config.yaml
head_dim: 32
hidden_act: "swiglu"
rope_theta: 10000.0
rope_fraction: 0.5
qk_norm: true
attn_scale: 0.264
extras: ["some layers without attention", "local attention windows", "normalized values", "value embeddings", "hashed n-gram embeddings", "a smear gate", "capped logits"]
init_std_o: 0.0
optimizer: "adamw"
decay_fraction: 0.467
train_tokens: 115700000
Each number is 128 + 32 x the weight over its row's rms, rounded and kept within 0 to 255. Layers, rows and columns count from 0. Numbers have three digits each. The size before them is the row's rms in percent of the matrix's.

# layer 9 attention key, 64x64, rms 0.161, rows 0-63, columns 0-63
087:194092142099120133062120141129107194124035119133137123144108089112151168077147089169099153092095152085141149168107159164115128146093130119157092176097144087111063127166138131119092150120105160
065:176141143116130094156091084148108166144110110110127124116109084156185087114123085143081105122151165118138230113140117137122122089106036118139206067158126138168154156151137115165133133131160134
052:122108179092239125149179095099152124146157191176145112155156118089078165137148173123140081113138111121131170084143058105138085086108133121107136139155142104135138111157152075124107146108102109
066:108132122155038183111079159116120129088178105098146097164129191120135089109108086159132142152102163106145121134184159142132103144123129083189070106138109160093097102086124167196121165125125136
111:117164082190116143150116105113108114164103165129125111072136135203142092126102117113193122132147127117140068116064151050099104116138117111153197168165157120103144107082136105151135127092192115
146:153149119102174136127131121191148125126090131137153106142114162148156163096099152090058123112054106198158144153109105091134125143078070128111121173090102134152168155187118153137110194104136070
098:154089127139069108060102145139123148086146082112154130133097121161101081098139039148110111061139164100144161084193100162113086115113087096155077141121154117124185143114129097154143124095151113
094:172127123138115142080118135110105162121102120093124089116152115186114083107121093103130117078078152103114149160225122111147117140136068126169053072140168210147132108170156134135115147099103125
075:070078155150169170118134142105180110152151152132155108151113140134059127151129197121124154138118117124119055170112151106168142122111190142129056134119096083104136120083164167162139138176180162
088:210076153102127068117101143112120221152063114087125098138112047131177139090135086126099116089128145118146153149182115117105130114106100132145172151107142084138148135158108112087109108111101152
112:048126105154102183091145133161144065076184138165140150114115206123120155150088153137142131150107150101154083113118155122145071111137162115148055136126137167098074135070118120176114106142140124
143:198114146092139064136122113101118185172075108102140114137089063155130078096157098110132127116138079130102191102138104136115175142121095119114177118123132083163187123175126124067131168096150099
096:093064090140166064139129165102133147156152097159084120204138198118140113149139134141098115167146161130114114173131132135134171119125102084142151150171088165137184075148159137162139084182126180
104:135163105160140112138076137035109121139169074050098181136158166083113116136162139131147151151163113092093111064154112118134078154090144138104098127117134180111143086149118137137130190168120161
102:133113081071156087106136134115125134168147110092161096153104131157123169059094119124117120117121045111099142136123163121131144146146124149127167153167176084101139143154043097160172183105196096
095:050138089090167152178068071147090118173150126102117139116064133155140125092128108143105109117105066101131145134086154172135133101120123079133106073057115102107120134127162182182130118163121114
120:108098128125098098106106204173062179146097100132107111122123144163168077120078076185109072117107158131135205084089116114139157096109103110175140129161127112135097162135138124120138157121178080
142:134123136175095131168109123097177101098186157096066117058164143104085096138137130115173177093141108117123107087213158067130110119157092123155128106177146162101161082081126114143109152126117121
088:111094097145118147119132120145149172146114058128107126173101119144123078066165081133089074083151120149093114103130083163190125141109063136133107103111112123128112047162116169173179130105165093
099:160142081128158134110176127075100128104034100104139127144198139147159151118146138088116148146083168172114149155176109163132133172122171126148141119098119175086087150179135173095108109125065161
095:121123107121129142153063178093090165132122113140134179143084135130078091131055138150133111135113134141098131131159161110136122118107162157255090109162109118084085115092168118124137117085170153
083:168181120144155118096142124081109104080136094119090074162077112136152125096074108148139120122138142053138144081187081126153138103125112081063164123100188135147181162102090132135100121102090151
102:196113108094150134129151150166088133181138102148082121183175122165139151156122130104092162169071183111129154135145119082118137124144152151191168137120133103160102129074124083055127129149116201
076:158088151124152134122078153150108112103149088089194102165108138140095082103161115130119082147114176130122135123174135203185162162139084118149061111125065138108113200137137145153097127101171097
116:089178152117154095172114137072172140145140186111155123060139133090101106098101145086118122145122081171146095141091111083146142121145185157144166197118098105097103159156176169173132106168087122
083:096108179159119111136135105104196087118168147197106109086124121129153120157127100163189098113132130091100160107136146194157162153122196170090071074143148115131074090138121149157146123112152083
107:133175087117108130106079110113172132163149137145101100137051156134148078105127112132114117137116103077128128136100041055121155176149098111112052080129128153168172067102107114143135130144160115
111:124143160159168146165150099154127069115096147144158159091154100112132157170114185078135157173107102181153144165074112108045097082156146196127143156102136127109136088109122080093152090155147123
110:158159091107126099074107147077155171153100131123113093144112192168100127135165118179115141134084174125173137129106146121140091164076057100118123153174145202092179126147100113153132120143171180
083:092167138124124129159162111136069105152082163114146166133100108137118142144089182108153150121114126197150132136071127150162101102105231168156172158064136084066081106141151123121141128130150113
121:120094106164094094103160091120084117170087147051144161153112143131154113174055160111158153158131114180069159119112141188145141076149196119104152081093118123146094139158106134126126092106095145
102:128147150134132166124126091155155089098113160143123151121112131077138136164127152098155179206144086137149130128055067125064140146107193182133115194103129150129139096096141072092160126153112077
079:079157072152086123136166123076186097153176164132168102110193135133100151180126172117107173066137143130123071148086131086116125135147163150137121133153134136125172078087111148092146173103176150
098:064136083128095101145191127082179128152175161126146120084176152102110118157090183126117195069141125171122085161098120074131139115168149123149132132155131122116170097079149160102145181113164146
093:183092177112147101196067115122107143127098112133097150128086060130092131109129080091163069130117099116091173107180151175111132110117081117100177077133108096132120135174105117119139100119106064
115:096165122169111181097126179165129130128143118124147092186138190132173114135110119191093150133121181111198087158167142134136114120117135108159069145135090184095101125071146127151118111161089192
132:104137110125107170184132071103176055120171145112122151079169150146114155133117206068154136152157102184129081166072134084123123107171161124106145133077087129127136146118142179146131104110135093
080:176138063156062100089127135099127083103104080142118151127074156143124126130099096133119078115128129079128225083104136120052134152130088117097134163122130126122141111115112121081077100068130104
141:159124109097111124076154115076094153117107088125131111135146117140078105137129130103151082117123160205129183115122129131140184168101072117096144146117111120210153155215089151078119162150083147
111:160067094103077088128138123096156153184115138148142118170114160133117143145114142102143211185177092119057151108116166139146137155119141088103144116125115184131190050141112122124146163126088101
030:101135145143117217113123076145124124094129078155112093095111129133139133072124132069071159133116073115140145203107142116118144123151094092106126161115153108130130134102130137146130105064112018
047:141131131126162101080126161146075141115100096101124156149088156121185112113170108152130168178124141142122184090151142169184190110100125083173102130142116134132076122149109111204110066151073171
065:191076159133236093081131123140093098150076144124127096106122105123083115105131106102148113129117113188096161111073119132083126159092109144135191163126166124134181091115098104108167132134168132
111:152075164106109093116111141136076161099097109134109129151079094112125086106168053130141101128147147095125152075209129199097138130098116091115145080145122069134123188164101081126112118099117102
086:129064094126106121120111081088120153096168087102113159130132163157147106120111140113111069084132131137114136133149158146143102106139122067165123077113106096148092206186136214156107156060160124
104:116137135151164139120140084146216102113143139166126086142106115086112149163140143114126164201140094116144123139062083118106152165108139155069142170136130155140206050068126102146150118147099128
088:065146143125161127161073137164177119167167109136150102128113101163110123093159138155093073107117070185129105112103053080142128164091097153135130142127107104072146080173148189143141095129161096
114:095172110068127125157154107166152191167126147074148080089110082130135143080139086151143168125107058096111105173062090055136147110145104152140194102142144112125151122123154148135119103123092115
125:112161147103109090154140131158114170211120167102145149119133124191062111116132167131128127101106097205125154154101126063135148094168113117154195086129076076146135168136164115127146115086095117
101:187130150131102130074091134084100137150067096092120119161102108173083136190162147078107157161072110132167163094127117092104152117100062121132149172139148104121107149142122124062135192127114087
097:139095120109167113146075122144115123083159115086127187187120132142132125068105100159154040102092175129124131115184151200133117105098104096125086107136110143139139203119110167193132161131132129
090:111095094123082089096104171121137100094107096157164094160076188083146098111162088115166145173124132062160137132155105162093135155168132057111100113175092211153155124144136135137103134149137116
071:134107158128126157201169115117072131174090182122103130157191126088152118103088174187125109100092151111092173142096143165108096110106178129175149107116139062141127137154135168141084142144187148
112:124126104140045090134090133152111177140098158084092122131129107122197105099186083172138066095148117109146143064102099121156135146124106081113134078144165100155138209148159137121097129108094112
105:139137129121120141193115170150175107138113183114113142104150147139057160160184174141144165142128108139137149163090141017117143110103089155175122159130124147085138053128153090114123077132120147
095:152090154106129118166166064114139102141141149094181139117134117167172109094073138148155081106170125129121097097114159172158079114130152077154181070096115062147146183122103145143077127091158090
082:142074115097106142157169149136136132136151063133151065152111139121066159166168105136130172118172216095130130094140194152148093146134168125162175111123099114101137159075115088068132129143111158
092:165140140157109100180090110125106174146094167136104121061170153074089137146166143088146111184117065146112139197069112119143161113147121165123089151200163084119099151153121136119161170115125124
100:157115099108134092099130125145147144156143111093165126184089157151085129135125122145120135143106106124105165169104073104145197186132076135048154114158106133175198062184082110146116159123112112
111:103138144116093168150115125183131133159097130131148099121077102138105182116171125117126224154154084075131102152126139082108152118111159163160131115104109115106136078033138073105111120060143125
108:097121215178138129176110151134126215151151141134146128123152095144114078105144098206111075069159140083170099088147117154133126144168125157132135052120112095097121153083126139140126145129122148
089:137110131148199173129107143148151081081152086136103137127166203169076094155109099098144133146121206121178124164155160179101137143152089128143144120121131159156104146127152093136114091176094196
106:134170151136063147110103156130144126049088093099157120124075125126121088143092129106159115083156136097157113119137100155130079080130124082094125141157199100138134194084103111101091181090165088
098:121103117144113132106089142126099156078136110088096171157174169145138091120151097145095101075102189111155148079185082198148159134119088141143063111115109134138116155170137153127062153100080166